config = dict(
    d_model=128,
    n_kv_head=1,
    lr=0.00465,
    batch_tokens=16384,
    doc_mask=True,
    z_loss=0.0001,
)
Each number is 500 + 25 x the weight over its row's rms, rounded and kept within 0 to 999. Layers, rows and columns count from 0. Numbers have three digits each. The size before them is the row's rms in percent of the matrix's.

# layer 5 MLP gate, 512x128, rms 0.16, rows 314-350, columns 0-127
107:512515459483519515480513529458469479466494530488507450470506520537505488523507510498495497458489552503497527485515493505454549515477492504492507494487491514506485485516522473472507484515534502491572546529484531496517544505503482499526486470461519460501532521497499501499460501531496492468497521470508529532452478517476524515502502527525526470527460566513508499433502480519491448492502
103:525504463487499570484517525508445544540529534483513541461482518508531444471537485481538512532477504486515498504484481521486482501484501494470520509497505508496538497465510524534502503479535496543501517532460527519499506533547492526488526462526521527516524445512507492481509482506490463521500530496486505500487513521498467497484484459522520472530497456544530512492511485502506544449481
113:499442507518471521497489516500504501528508534566453515488547504497523476507503510492519496497486503500487503488535512475506448481489510530473518508496471480472505563492517550574540520520481502477524481522527499514541491491496510488504556507471480465513492516488499534494501481478522525485535520538557519516569530477485481479483523523519504502481495503496512524471518459512500504499453
101:514485516545464548542507533485485503525527545527491509460483498539552518450482514516486510482493467511504475453517522522480514475515490505508543520499517501481474482512532500502508507540479476500498555524549540521526472504470450468494523547530503514512481486517475474490484473474500525473486466520479538477529490482501473510517470497537478499495508570500499490522512491538493530479496
096:524470486451486518491490499512460501477514549531472522478479488514468493500526527537464491481484480489493545491506508502479501534521514464508464546480484506469525513517503521505522492537511490494484481505477516508500494530523535483463479554498502494488522521512443478539503506548511534476475538542451499535469482459499436520504505480494492517529476498539464491495546455472515517515506
097:516489470534508535503519483541473526490528511485467535514473519506523503461463502508455533521509470482514480508503485502506466530519477468544502487497500547471489517501513481494501497477473515508457525430524477482501499530502486462483503506520475507450523439526498524534465529495496457525476525513477488514511490518433522545520526456509557493497477525501503499521492521508530514486475
100:467515482462501482523487495480499492456530467482505548453478521503527543494442514489534543469471468474473521489465487517543508513453494514479500523501526486477508497498463504488515521496500488482447527469498466492488526490529498551468525511491487483532533483467486487519477538520510496521508487503471422464513477514486496495478486482503450485460485507523506492483492530517462532516519
101:492501491480477553528471509498520495516471508472532524531431458518502455516497514497470501473471546505526471512507503456487521546453524470497497492465474480467548519493516494523485522524490458541480464549518505478528562513517490496480506513493525490524505483513504512498509469495493501484502483505512497536522492503463522507465479470512479516492560544494497488497485466548513484496544
104:485507486512510527517490506456486510525493530480493528494510527549526515520478495502517509528506455478493495515515502492536519511502501505503499505461539502467517525492532494504508490515514488487545486495474544498530515465512550503470515504509493481499548520565486467509515498510557464469511515475493537510546499533564476485474508520514501479490518501523513490444529570527562460481505
094:536489455482469500523481545456457546528525515517501476494467497540483490552466500492528461485489528506488475506526512533504535493504525482482514517548557544520522522486486439497570519527497459522484497482513542490488483531495482508526523503489505508434485495479493514501557482523516492488531508491539481535520493492496487513502531525519517520482504520522506517519508511475513502508514
107:515485509540471501476554500424546503541491509519506479463484480526516490485472513552468484472496530492528537482465494451464534489488524508484462505506495529469497482491512477458483474489490472518529505514496531487526519520468488531490494484559483525504507486527470521500482501489524504520526521518501492532524457460453567528520498497464486505532516542488500514496506512495521483484495
105:521487471495488549479518488545502486502455471541490532494529522503474510514503498513553549522508484501487499431523476476537454448488511548494515478478516489508492490498518544513530481490514474487458496511549484527517481508510525543496500471535471473479487476492503541497468489500488481449507489513464535496523473508491525487509492512498536472472450497538518492531454492522486484518508
098:518500493508471448500470477494495536511519471500495497531491560524511541547500540501490519487508496509489536530520454484495511478543497505518479518516538502451520554495525531521531511498500491495515481466508504480503481518509468500508473543476420482504494507507503519550492480509517517491508476457526521452529504491508505548498470478518489473474485497495547546559485527509503536506489
096:487502503537501506564513517483500448522504523540522488461498453497484452523514519554498546486544505470504521499521491525497500455496487492505541489483485520465452524526473511468474497504507503523500468504497491449487490515500553540513517502473523525520498481548502537516463469526477503481486467562476519527518493450534486522489464504490499470499529491540470505491489511499499498508500
100:504439496484478529547480500501484514536523541528544485461502532471487472529508507453479512443543498504510506438545508532493497519501477495486487499449497529528543527528507491478545510467485465489513506491488500478498514485517483470493508496451475535474521519500513491506490509490475514491477500517510518485484478505525503516504538508471513460503449454474466475507472523470489521519448
102:494512486451519448505520496470504473531476466503552481460486531475470541518574514483545493477488502524453494514463507537483542511498499490487501507537514501488516527481436517487505446475505476486457517492485494532494477493506498511491474504488467468484522478479489495456544469517539455497501512488481503515504481497491500500533536520502528498514456508514512505484535463513500514548481
106:493493497505490480516483498533503504485504507482486490506469485503495540462473508496506510499529500470466517527437473499497513518468455454526504503554530488471534495516525518514525499532487506523550478514490500511452504469480521478452496523459483505486478550529509536525531568522509556480487453479499497463501467504499544520498499450481483496520487522472479523474483481480448517492507
102:504490503501446518493559465490518554510541473511538474470518481484497534525501509509521565524491484477544499505506483492488503551496482514490539439511549520508492503540514482465488508492524508497477482513487508530523537508478550524523480500487498512460476467451504522491469507521513497494471515528511516478506484512472498477480486453481534489524512509493499528482464479471430518515498
096:547496488552506459474462500498502467498505490485520467510470486470476487446517571504496491460495514482487493537470477494510452493486500490483510529534517498499489484495529487458479539518481498486462470481485501500518456482451500511528483466484481526479489461489500504531465523502488485464547512445529528513504489467548513471515494495493449522456491510528506508512522465522471518485506
100:543504503467510488489504517517466476524473507489523479530467511483464493486504471517484488536484528507489494521485501547457529479510479484489496558486503460497486454502512466515466550521531451517542505528497482503491536499487530485510500529507501498539461499520533532508503553516553525520484497487508490496469514469476494502474510505544511545581517540487503488506514499525479496451512
103:474480505484487471534530501478497529517473468528447529511482527523520517484506523523511531515453516518503552519435494495510523499494548498473490498476499488522494541505477534452507470498455470456489538524516494477474525505479523556446509488494514502449502475500466483532494499510490497493561496448514486493501464503490500503516504512514505511437492549525521482526489504493515509501516
103:520466490531446469496508533513496482469477507515446482517518486450506489507492492502508458450488482519506488498453517506462502471507527515515494512541511506523482480502516513503443528461504492509519503492489533494538520518490480475527520475474510460485553514525450477504439517462490502473532459539521475497509534520493504505460512504505522472506551526477506534499525455494475508521537
099:510476485496499540468471463519483494491471523492496450521521558481522500522467479503494518476501489491516492525511562492496514511494500505476513490506466490488476506512537503485485499515474510496474493529463538525496511495514483515557463522497507493502447504457530453464512507532475512470507527516504449536505478500537524536541489517502527509479479510545489575539491560535497505512515
092:466466467470467498527555485519490466475488519490524490495480519500543500495506476497440510534498482477491506485531458529457509511516490494488533493501489485488512475478469481554488450487495549527499465460497502519556467492494505476527479490455526529529466471549469452507521526473521485533504507519522502519515519513475476500470499479511506473459478515511518500501474550514513470523482
096:469491424539503465500522475523503545501535505510461521498487488486470490501497510475496492496433489519498466525471482478519477503471494522552488484481494454501497463471470549448513484458513482495510478514508488476495497495452507492514494512492510523489467471472511495494470529542528467489500437508495514479493497516499491528454484462480499446512527530519494543478507515514500475477469
098:514457548469493480536475496536482474524538537499476509495486511495499465506528530466524531506489486497507501517518480472509490487528488480457522482476488488473471445520501521525482531529540453478475535486527523541465515517486471505495506528469481542474524467511563478490449486503538480495519458462498514471511495548487490496477497465513541548491519507498505490469480492513513519485516
103:477538491486546520527489483499468497443492525505479520502524473495464500520535496492522491493525487522504537487484518504509456514494559496512487513465494477446519541475522535472484501523530489526542522516531511473471517488507495478496526499503511509469514507538423552512550487549469507488512488474476460494507498498555531489484495533500461498517523484490465527512527505535524487512486
097:552498455475499489525520497467453498504472487477504488531520535485469463556467537515471473451478528510493546468517497510507462470487489490497495498493481507454503492534497511490489502485498507528479526476502465507486528470481500498489487512518459505512535491497486477498497479476545507525472518494509506567538533486503525472505509469568573514521488551516508492522497497500509480482533
095:517530511494479554517497493516485530445494501524537448451482429499495539484488494511497513497495516479502538515488535432530490515505507480527490536530528489493527461517539532521525487474520466473544503533522496495480492478477487541490523491482448507522524508508521456512502517526504469485463491488504515491502505526463511547479477469525520457492530506490504518511474465485517477486491
099:499500532498528467550475491496546496530503492522527478549459501501519490489491513508464522527497470475528439479503507485488506495448500501479499511505498459505465498488499505526480537547495522497463458492476467493489467475499487517498489540490518526437499503505477476489520511520524524514518483515492506546461481489503499430529457489485510522509492546523527526464483545525535542486483
093:500525486492494495560492518475501516542502490472490520436482489465541476485521500524480486521506499508488488506484524515519512492505470475502478514453449502503454480465490488525519488515514524467511488457531482498487487489481535488523508522526470502559538493487501528497475561496450504480476504479459425533536525529507491547462506497505499517523522502509475475522516520466525474484478
097:474533481510458515495498461492504497471529502486497489475515550495516537477509519506473523553540494479507522513494498449535513514498517488545482497494474473489461491479477547533484537523509554542516503492500497516522536469456493441519509557470497510488469518521455521541477524526518465489490465532509528472450485502487533485443483517477508477496510510519506495492473492496511495502506
092:479505490526490465508511502511504493507489527505486483490491451523465504501512536502498570538488513470511491476498475499493502500527526486499473498547530465484518509471502529508485453532499467525499513493535505540504522436471498456489474484487548496514444473502453501483525509559471487498502429494486492526508484552481509504469470516467525467492527512545539484511507502473509479515506
106:493506480474485473441463547526466508540466515508537502522502439501520480491527502487506535495482527515483462536535504494535483475494470493445535524462496474505479485511511488493437517525499471522500496520508500502495489498502521494540498516522511523498510483500514440471503489521502455513502537548504500515505508475493538496545481554519518474512518473454535459479495498462511524497526
100:555469478470486516508507517529508485512484460519482516487508531534534478494507512538483530486449481438516519507497507513484475502507521461484524477447480517463491497495504487484521457520486497536487473471505519493525505477482465482551516473545470510489488512538547548516481526474493469497492477462505491465509536517485478474482465450501499458530490523512500524521544472507517510466476
094:495514491475498525467501493494459502523489535540521510514496488490505478512473514498501453497480535463461481500510523524492495517536470503493537500475503522479532516448512501471495508490476542511518531491502502537475438470559488487479464548489487509478546543503498498510542499520536490531478524489478533438518494481466497498468522503477530483544483535510484514475532548521463479513523
097:468480467491486476517477494495456466529525512516503527475499513511469498518533504530475550501529497475455494481495508477533517537494472513465507474512541449472519479498491446537603472488512503493505520523462507519508479503496511490544543491497468497457502485521525531528482487511478502529481519506524474533500503499449533477497497516532518519485525510519537466513498474512520476495490
# layer 5 MLP up, 512x128, rms 0.152, rows 314-349, columns 0-127
109:491513469502471477506527445498482547487515488569512495534485463482489523484505497490535491496523498519503517499510511507513476431490484493536529487491539492467501489476531492463517528510512522530487487484465462494487454492474473480462516481514511468482513507425520524502476529463523460513489504514487494464499507503501505506501494448505502476531504466529504502514550437483472472544497
103:507448521507479490561510508497497469502511520486495508487478522490506466533516489469497494490532528512508512442517479499471524530529517458514463538519483502475471526529522500537545422479471526514533488514487523510495549514516518507504514484475503497522512516489525449535503490506480453492528533482503505493506478420494534477473510495480460480506432490492511482484502502513510475496509
110:533466457488499531519489497535509468510442490536483489510509490524456485514482488454481479496485544483513496500529529465491486495473512501479482488523511533486470520510572534522518542537502479526519460465504492482521506501477497494489531504466479424516511512499488539506478482510508493524495508501544506492504530433504496487500502502509489574484532528510497506486501510524476443511481
101:502493491523479504527492520483517506494496465516494474512515480486478508544539514517463483491483474476509533524494504462506490490488512499517466488551512535531572469509510524530528473521483433505517504496514495522430498475499507502504516518459497466522522524450504454509464557493482492457460486522469512512509505462469548543482494524496506480470515477518481482476491451519514512488498
095:523530466501505499488485499465483505462528515516501501529483503490510495495491499477528546455556443506511470472481483499511501510511501502494460525497498539497539491490505510495509517491483517494460510539509485519452500501560502495468517511515472473508500489457469516516489511524488526517515517483495528482503532453528521519497433569502513460539448525533470500499478533564482505476498
101:524464534523500497526563497510551522490536507558507528504509473481531532482520506512496517514529491498485458511520496529484506522546484478545506491512473526425518500503502478467501496512484492490508514513477479478470516504483507532546531528543496502526534484473511507529493491519499508524484498470501504473509458504471510504515479518494539462521491516521527518462438510535490552548470
098:509478512482462516519489497453514490443497449493464509513507541451520519498447507474476477515457474498548496449475474484471455518492476517530512527480481508480513467496466517477519487509483490479502535448503504477516539552489540496476500468493479531545520493467493512520494533529513536510455472508502490507533522510523484481479483511516493510469477546503480507487488541510520495508465
098:452502516510511475522472503487495500463512492471503461506539514496471515541449495463518508523497508499463475529526520456494464512536524504476472513501546478469454451476523513531529507519467494475510518493505446519466464509477499478539500517491502510519507490534463505508509529484493499451496489526500481502481522472482482499536468518497515460500465487523508544523461507513535485425505
104:509491487462465544467498485485502511503514499506504484489486512460525536533553562478496561529549512497477523500493503499495481540505487536523493494440463468495457530519466505474473462505526497488508487511483473512464500514441557538476481523488506519461512509487462451493487510472515443510494459489495509501503523495460505504506497514478492526523478511536488497509494542488505497515495
101:467553478521489504520529546497506487474507527529430500529491513478527536494526500482538575480537516503497489510533484478442518480483478518493534476492454472493480509508493508465456507459514524500482468533454485518491534476482512496486510489521510502491518453491473484502491507488490505517508506485515503476494471491467492454503524526518521531518497496542550500540509482499449524497541
098:497518518497499445524491496524465463481471521459552479500462515481494497499465482511504458488490452477459570464504484474490487528511496512502516502477476516466507537500538504501436515463519498514496518462485465490489538447503494485505577500535515535477507485499495492513491487487480491496464482514489509516531513486445470528494522467525512484487505529484490544490506498479519515521468
094:469539467495511503499534453480526499537503506501491501526510548482535547508485454507473491488514528494484517487515492553485575518476513500491500483490523493482525505508512474504516510486476550509474544469519506500509491535499500470481462493514478496516477500490492493477497460539487438487486543540452540475529488471492511507506519497479530507518480471474538478487534484516565497469526
103:500450520501506478510475525488528516499485482477539486504449490471485496558459537499474493504485503514502474473500472536498513517455509513510471501543505531532508524496507479543435511522489498442485471503494484505504503540481504453499494506472474496488453534520517523483497469509480549428494548481527455499555535503514489500509519491487524507489531523482509475524511506486513502465501
102:482457508535496464487490526490467480517485465510529502480460455501507504517467525492512527487525535455506528487507479505541521475451488477523516494492536494517537522471484525501513492511481468473538514525486523521495488525494466515491532483476530476544498496482509493479468500514517539498514533461460488523486510509500556537485552548537466494437550490504486489475466518485503483472508
102:493500515495499477492475484478483498481539497515533489494486505520515501491499503513480508504465495484452489527528505474509479496486457492545502520509527456472507486465517466524483501477491531512483514484549516508463503529490521476529423495538503550503484520485502517522518469491519508472521505513509504527479524507448517466513527551531451483498546553507547524470492447491452458516530
098:554531509506505501495507521496500511485523504524506458546478455499502481517460482503503467508502462532516453505534533446463502497457526470529541473499488485494531503504481505492544479569501470501458501504481498518505496503498502460473501515520483456517473493530494487491448497506536544520498487524518534495517456495498466523459481485490507467492561502450501486497495533478491482472506
104:526503512560451464495490512539455460527510508516537511478503479503517492497491495504497492507468500538514527445538532487500476521495505474510525529471503526498523471512490493572468535504480489496540494539516539475465455519462514518488498535510511519519504507509521494489497489500548526495488467469510473504525427470496535541498502529515502508512546494502486468515516467488488481465530
100:487503507559494486442518488487471552480480538442490503472518505472490475507549470512481558540485509454475534530470450493517521464506505534484435511515551462500474490466500459497509505483535542485528516487505512476472477510537496506510515533509488489477481527471497453488514508492516536469500491490495491488490490512497490526518499495502500503478466508487548491510504501514537533513503
105:478509485474497547497516495474482525467540527416480520569524505540511503500505478484511542492509522500510492507516462529527512533504499527519482525529504535484479499484445543481501486494543500511533475478480528490496538526489528456530539506527499493491490476497528501471564492497456484487461531480528489525490511507480476496489512445481505523521513481481477476510525529505498477490484
097:516494464486518556490511467473489497510467480496469444549512513510522503486476546506541487484495513515489468468502459549471470445557502471519529541502485490528508506519488499503479491464521536517498484481499480524448525543489484547548490480456506509495516529506490530510465500464524496512496515526497498478463517508482483506535486523525484535525498484519528481515493506550501534495517
107:510503517500511487469558488507500544486468518508500495484490479560491541552496521513493467498498471499491526513487542491510468483484491487455487481516539455508512489491548488502510497513523521487550521517507512514561550541415512493498497534495504559495491500480482489491494488487504483517486490494491525477475436510493509511520506481499503522504484457491514484512490521502467545505563
099:465483495474492488533524538497474534523533517507494535506503520485518475528494533496505506481507535463516478497521484524498478544531507510494494545534499524505513511487542480487538523503505534482496504505543474515520483522475459514496519531487456479566491508547525497508502543512513538503536467494461479499499508469518465480562553499474477495553495464499504497490537520491455456477495
095:461537508524455476507496465516523513498494488508499509511465510515526456468493470499505496459468482463503511468488503475545502469478506497532462471478522521515514488461524494487505533450473445454524512520490479518493493492555507528475463488484476528537499511489528507495532511493489528471495525464514524477536526491503484478539531446511493478475490456533483469540480537474522476499474
099:500498504526508480484491507543470503476506508465525481464509488474519523485520468542435531508491505486516521480465458480476505493478444536500495493501462482504470529480450508494476486513476522532497521526481505512506493529451524481466539486467535504521458506504505511545492500496515511494494502511529478547481542560469507519522506501451453451472502524523519479530517524500502543496477
097:494530484482506509530543532534517480490509484462497473499477545434511483471514552473525475512526503519510493496511573544543521468469508499510519511456504519491451517488476485528517528544522447533504463495509484517483507497496511485485484519517467498417501508504535474485486507487474530499525549478519488480467490507497473487517503500477492502480459490486528494530510516506515474494481
098:491504531458547521478513512485456497536474499511514455487489464515505484509534502489490491466484508520466504495493510509490522530504499497530492504467527515513500460493538494535518452451563520528474516498490463512483503531476502530482492536491519523482500558487501517469496505492463482540512494571493529510520457503481472494433475504522499516535486516500526460508442531504501527500496
100:507545478505475523558487498496498469519483466512529496475523504498538523571517512512570507475472523529466487507476466449514504529521552506469500488500512465495494498499519543486511451493528499478524505491482549495503511488485525537514535530505499517479508515494472525500535510514474522476454456453447500483479494488535538494493469511513462480476523472484508498503491511480498470485496
094:497507509500514472494509487502574448499508504495500505490479487494474455530507484483517495568503499506490521474527544498479490428549513502513499486516535496486477526493474480474530492482490474490568461469528452490478469507505438541532527505493518498471517484483484505495494553510506510493512501542482478477473473518505483493517490461451474492515513466548518498483524497510497520483516
097:514475479475530552522556470524523487465461472517464494516535496499477545467535508511509503503498488502485514499444537522438507469496492474461512540493522518521459470503508475510483480517520504506547532491498519505522481504456484475501498480471479507489494499512498507476551466514466492546513558478501501501475461482486511472492479450498482490506455477503491506525501490498530489463547
092:511475490553493508474476495477522497544511497544457479512473525522547481447491492491511503475517480516514479578476506539466496518489485482502513492474463527492500463533479475517455510511516475502507509577464512495481469475511477504512507496492485531527497515511502496538503507471484521500503469533472530498540483517519470500500479504490497496485544488464511530498515550534494543559492
095:501503508512537474517488484443499506501536465493518460516475465474476532520481539473508539459461528501521492516508491499504539470528524502480517513495518558503517453482500539456491476483512498484485500466476517519458494462446507571520494523499523510512496532514463484496537515497532440510514500509444512471500482481486543490534491491501490484518539521484501496507525493458495483505490
097:500513504510515515483495469480532485496526517545513463525513511494507470481510460567503484424523530457518511496492467511460547542478551513499547484510457495489499541500473531467474504425537489482504516487499489501488465531504506536501440517487503517477486498512528531492506503478456485525514536482489498504485509526441507518507529497511498503521520488502520487484490478506477487493477
097:445508582519496489489466522514489479499492507497496518492471473496499512467463510496515526537484465508467466489497506465536512523496486534497516522483487488507519493515497482470474530454457534533501547531473473522430525498528491505527459522501480479535489469498469493485503547504479513511475486489485473505487543479506521504500484523517517495518500549510495454466433495476488484524496
100:506514547504494465473517495476453458513487510501501508480494450528504535495513521496526507492542478486493512546549489478515471492506510495520509465497467504492497474495540530524467540519503504531488506466500518518574469486453513484500503520519478505506526501495476483470487496531499454497546529466458518543509532492511482452480514528514514496512454479509512517486493510524432540539511
097:507517476487578474479504505513497504487463498520489454482493521501495481507509469479498505510518487524491460461498469496485497477478462521487503498486416509483523488530484504527516485571534504503540464480488515485513464505540493471479470494526465525544490480509510519495470517458535470488499532495505467478512513444491519471490471516486532482469515470522532512509514510471508448493466
099:530502503505454519464468523506457524489505509496525479493513502518471488522545544451524476489547475477494496454533468521493506494511502511505511520473505525456500529450506514480506517452483501489484552516521490522482498528476448472489468511546497519492499468461526497537485524489520523514534469481505463496521483526532480505526517498510471463509513498526498516486484566522527465535537
# layer 5 MLP down (transposed), 512x128, rms 0.212, rows 314-349, columns 0-127
105:497498483458467485505532531531458531458452441504525498557515522527537458492477487487460475501490531522535505501542499488512468491525501516510488504451518510510507447487525482458485539514487502513528479512447513505475474527514483500451519498511470493482466500502522527502514464491528484529466514494428516505503519469483498492476526524531478483500468500497507496522501523509475494463477
102:483508492492467515442527504521535517499516464487572508508480502514517497520562479537516469473529489497538470521510504518523504461499480518521493500507513513486511468498519514585465582473511497503493482487472467508510505502508515513500454491497511474496503537492519505478521523513496489492451462501518511483473506529492475474483483540520520532510497490544467515528473498480449530511508
116:485506492514509511532464466481463463519485537540444517494528488502500476532436436491487483476508513511542497484510505482466539499503554501483509506496506493470473501486475491474512511521528462499468534527521519461493509512507544486477507521492524494485539480481520514534482459499525531472469488484539494479567519495486512503469494499481483469471492554515492454483526491511539523507502
107:520493509437482499541555514525490503497496490489516520463478483503522494442465491514481500503534523519470490478452459551511513503518427439484500501512486453489507483471520529501496461513455525502491504515513477499511458530508508477486493471525538485465511466464516497489485510466498468532524519504490519510558505512491491467498472482462461459503496499491510530463486499497515511480486
101:526509530501515510561517479509515514507484498496495507549478481518524467509483529457505500510503539508458447478535472494537504505484489500545464526524467443526503503484481499516465466492548510475485480498501460533479542468483495507497497510542490511532479491503539521541506501513481512536451471491509498503524497461552509469506467543566484474495496500487486511492473541504476484517499
101:478492459499463463553470497486499515493471482480539531498486474527431502532504501528533472490538500513497507519483527501524541461493508507479496484502531492450527489448495480472454539484469502533514475492502504501514476515522518552532496511487509510500495504507481525506497500533479530557500489493516454508472529485527476539513468495517572527534485524532505507522538511489510488527501
100:515483485472493498493444535463488504489498481522494472502510476491509553508518502482531481504512566476516533524538489457493501495499536522488494540526453507514498514481491495527490475466475458516526502504496480514482547479515509531511507505510513509449546528485474465505506473499460490560515501478514516513509532518524499496537458534435516467493530477483552509529505499472457503493523
098:529459540472525451486489474523483511477478509537509508510523490517511493533472517488492483478506477506517493569494498548533462489441496447495494481504507476506541484499482484509492481520514532480456517477525476485485504479501511559489497466505497497514501484503486490466507510464524525490476533497544478509490508526488490465485552490527526462509513468525535449545463508511501510542456
106:485506538490454490489517442538485494502494516513514511460482465498534488472523453499473498510540506540494528509492532499507499496510490475490497543460507439500520490510519523462431492496470499497537513525505482510508496461506484512533471470541529510475492526464487488470492510475507456513490461531471501523520476496484505484523456498508493538510521524523508558481490500509572509466482
099:511533470506529528491514523522512500499486508501511500503526464466501498451525517502453550520549510542484510504520539476472532458521493509537466524471497508458489487482514450452541472423464513518489456509466490533498504452497528490505483506490502479494500440522513507511483471474527488548490463538498524509500508502524540530488539505474507493510521492504516519489493509478504512510525
103:509509502494484463481462542508518513469501497553559484527475515504485519542472531480499514507479504490480492538507486533475509483496512490502473454511441518478548502518494487505484501497451534514468524517506517510516498464450521501521489512490487536470487509497462494488502517498458514471493463484513552498523497489463470532508525518495520488487539522457495488483499466510518477591470
097:503483548522513480556508516481481480466516489535522529513515501484497519512490531473491515498534521514516497451558479515436523490509521512494495524480484518537555457426477498485485493501495535490517521496511521528497482540442471521450484465515546489497511528518516520480506536517500506504451477497519471494510525515526507528490486541495468529523524478501494515492501483499506539514540
101:538509515488546525479518478526541482493497532517444502510523442463496532522472535512501513440522501505465551490481469513447459517484521485505527492524501509529490518480469478539500478530502490450503486515560508501494525523479552497501518470492518523499509459501512471488496497539480510485512469502503490513526487496509515533440476481497490474509488475499504510505449513545461501486496
096:491505519500492448503534517508521499515502471513486516478477485498470498503511507499569463514521470525475493491459493471498485554477502495528551479461561499540548499489498519478457448470526520459494504495468504506524492448480471494483484480517502520521448511524486446481498522483467505498509476477526490472494512501480499509531522536515459503478506497521542514484493480530479446477505
098:512475488522494522531509511511496548515498485530489519492442525534518470503511524491506525481505479529523496471495518513467500475491446487503494485525458484454530543506502491533458480534509534527475587503518552504492519469484519504519473507480454475495535521462507512519502481481492529498464473485517538484487467486521475494504511502480509481491511506519539438498450524512474469487482
102:500496502477512491468516511544525472496470512484531501485540486554472510503496513491464490482502487513479449467542531495509494519495489524491519508435490484533499510530545471495513471513522531531528481496502498475515494577493479474511486495529541487536507478528536476451523523455537466520532530504485526466508468482529504504502509529514495479510517482505513484458524433533485500493499
100:467504482479449496501544477479545513472512496452495502495505510499506480488494475505501498485494525487501472475496550509460536508484496505457531471476514490486520474466523496460515549539556477534483515493477511500483470481530527466500492523517479502491482542517490508502465554472531431526499508490453541486516474489496481508532480528461497446514529504445493507477508507494515527521505
099:480510533514511500460505509529487515485494499527514524516480497482473484507483501529475523506480502526549500524529556512473466488498505491486508476500505551510523514507477493512457461479489525493518502485488520557508464490478481495484490525471523535537474526489516507482605529498483471471508510532477457464478502511470511491548560500518513491492509525547510516483517514497470528446505
107:493490476557557522501472478517481511473459492494537509533505557469521495494520508496484491471518504511532505518505480489469510511478502532481495486505486522518499561489509534490527472550507499494469504530535547477513484504451526479505475478515469476480552484493468482544476530486468496478508482484498517544460450469536467508504491516506471541468486514476491509533512498486474494540467
102:457504476520474514469500517481512507518480479499445467527519495452516546523475514458512507502493521542496516545472485485457501486484521508450476507473509504523514474483477496468539480519507510540531474474522425512466511541515484524485469537517496466502536470493528483493491490481486485505459536494531512436505458494502487514473498503523503483471509523519547516495486524510499464523506
102:489476526475535533499498504519519518480491520466535496542531472467494506517515511488489474484487484473442495499539516493511434490474486493513449500523516513499513489505544542525507506453498566524492474505476490528554464481477489470500532561470526521505489509485505442495472520525490521514501487548487497492473499505534505510496492516516496524499499536485497470556482516522496524453526
098:447494503487507468487467522465510489533498506526505439489495452465515512493480459492528494498478510516499505509478523515499515535485516447517485500537446495522466497516537510530525493509502501473496526519474467483497448442509505485500485505515509468494518493488510496536514453500461496490488517492527525518499518502538499483460424551522529504516512514514453468445514479465515519524505
098:427522546530527517526539509519501504512487491470524514496524547533468516481539462467562523528470511492516487484522545515520480521467490498468485524542540522492504509488513511497494514473518481482525516507484508556506495513526504483492485471523477480541509568474526492469471523513496487480509520518474537510498517535474465517504483547485464472511495519484516496531525506525486481484530
097:494476483458505505505530472480469490530521521481484487524486516492503516479495513493503530498470467442534531502491497475530529505454471491449500488478503505494535515479450489525474500514449469583484544483512499485470482513485476538522492524518502549518506526534480497502459487456495481484450525523493510494500453466456495479524503483488507528451530529475494489516510489527490477506493
099:474452521481528511515513501456519487550526511462523474488500512488536510511508480503499466479503477511472526512514484540512494525488462493500499491512498461490545502469497513527542499492509464470492488533518564538513508518490522475508532446501453471449543458500480503496515502491522509475528517504513472465501453511515483509552452497480499454500474455490543476506508476514470525488523
099:510493533497473525526535534522493542483491481543486468538484489518476478495490500506446481478506526497509490524501511539546532483488515520518528473539497515451482480463468465480478550507531490492460495544490507528544493529481498511494513488556493554489523498512506503490467523513525508520477482512495502480503479501517494537476520466504483499477516530471501489535523524546430470485545
101:467495545492483499518502492546480483511467531509493506489535523505528501509519480517519486511486447506499511487475471461541546489477533469466455486467499495500514467485522522526490441501483536502511526480510525463537535480493494497513485496506444532520464547498473508502478494491538494493510460435495469480526456540505490444506482482495468489502536538508486486507492521505475544504487
102:501497486502458524507479481510559466487515502504482554506526500499464484491471490514476466542571517495507509537530506505516477481507519517450516535545473507508476513467480455512460491517506472509506486508527465483462489455517505517528457466506558517536520485525521528529491512503492505468487493546495517484517475501482491498467517490449489486562472493533484493525497480490489462502493
104:535474533504515483471507504509500429476483501516507472517495477475522487531508506496494490475508485496520533514490486509466488518519483475502485553524556530518520491481506489489540497489507510491542546432531509490504489574492522516509494532506479519495496544511540490495480514537511499486495509505463481495448511519474521522503524521490505461500516488523530542523517437520446533498455
102:525521503527495547512489501482481476470491505514504503507495447470518530471533470515495506501535555500481553516488491517497519522493526519503457509469556466513464502490508555500505459506469496522545506503514471468508522537505485521485513557490478472467514508462539473494506540473466514507507550516541467489514507533493522538460499463484518487503497535492503542535489476521508471503498
096:523529502508504507512471466499458472563492496480565472496461511517527489495467480540515516513442467510519478482486474490498506519480522476490513509517520475523538518495461520542490539485501513460546526519499483479542504527532490496525483496514505528508510482526498520489540471515491461506529542484542505522515486482543484510549519510496487479500525535478520453505457539529514484532511
094:509492488520491524503458492511535520507531534488495523472527522502460526533503476485518553491490493472467470499507484499547482473558508536493474511553495496496462465503469490473491476513502479528521510514475477532491454528468507463522501502470447489525496493535469526511514504503484502524491502492538511466489454528477532516515502528512513449477548469459509499538524465486532493538473
098:490498508483433475479481506489493503525511509511502514534507536493496503520483475525473454528465501533486489440482521471493504553554485503473511552481481476510496496499490494498500530510497530490489513526475512509468524502523483513550536548485514548510468480563525485505468466484485513499473504453499539507487515518517500483450507507527477524514535511475500474513488461547513547530496
102:510490507514481513453506527539542478480496511502477477506509522510495529496508467484496514464544548504501497484509487517494509528516468506481488510508508533524516534468483496476518493475514478519520458455469500505486535533465476484489511509493477563533509506542536502496493514454471541455483547520514526461519506459491495481521455457537456490493557528457526495500525498510476502543495
101:503514475476474504489447513502453523510492532499512580522539507504540511529437455489470545486487561473531527494486491489486471479519534508502451485499468496517485517479492494488524530505471507521524498475517517478523504464478495515504473517483473483478499503487480523466518455498491467497519485522497506473494450461470461523518491534530530501545523486519526488486507485529519519473495
100:534498534526505500573450506510499467494497526512483484498483522523512502492503505471479518509501485534522478508497512521493517528504502507462494534507485458535468473475498508486498538532519489514507528466529531493491507455507528521465500525528494496502490496527521529493492536457506503496510467519477486524541550480490507486469500470524459567538453449547462486495513495517545519464470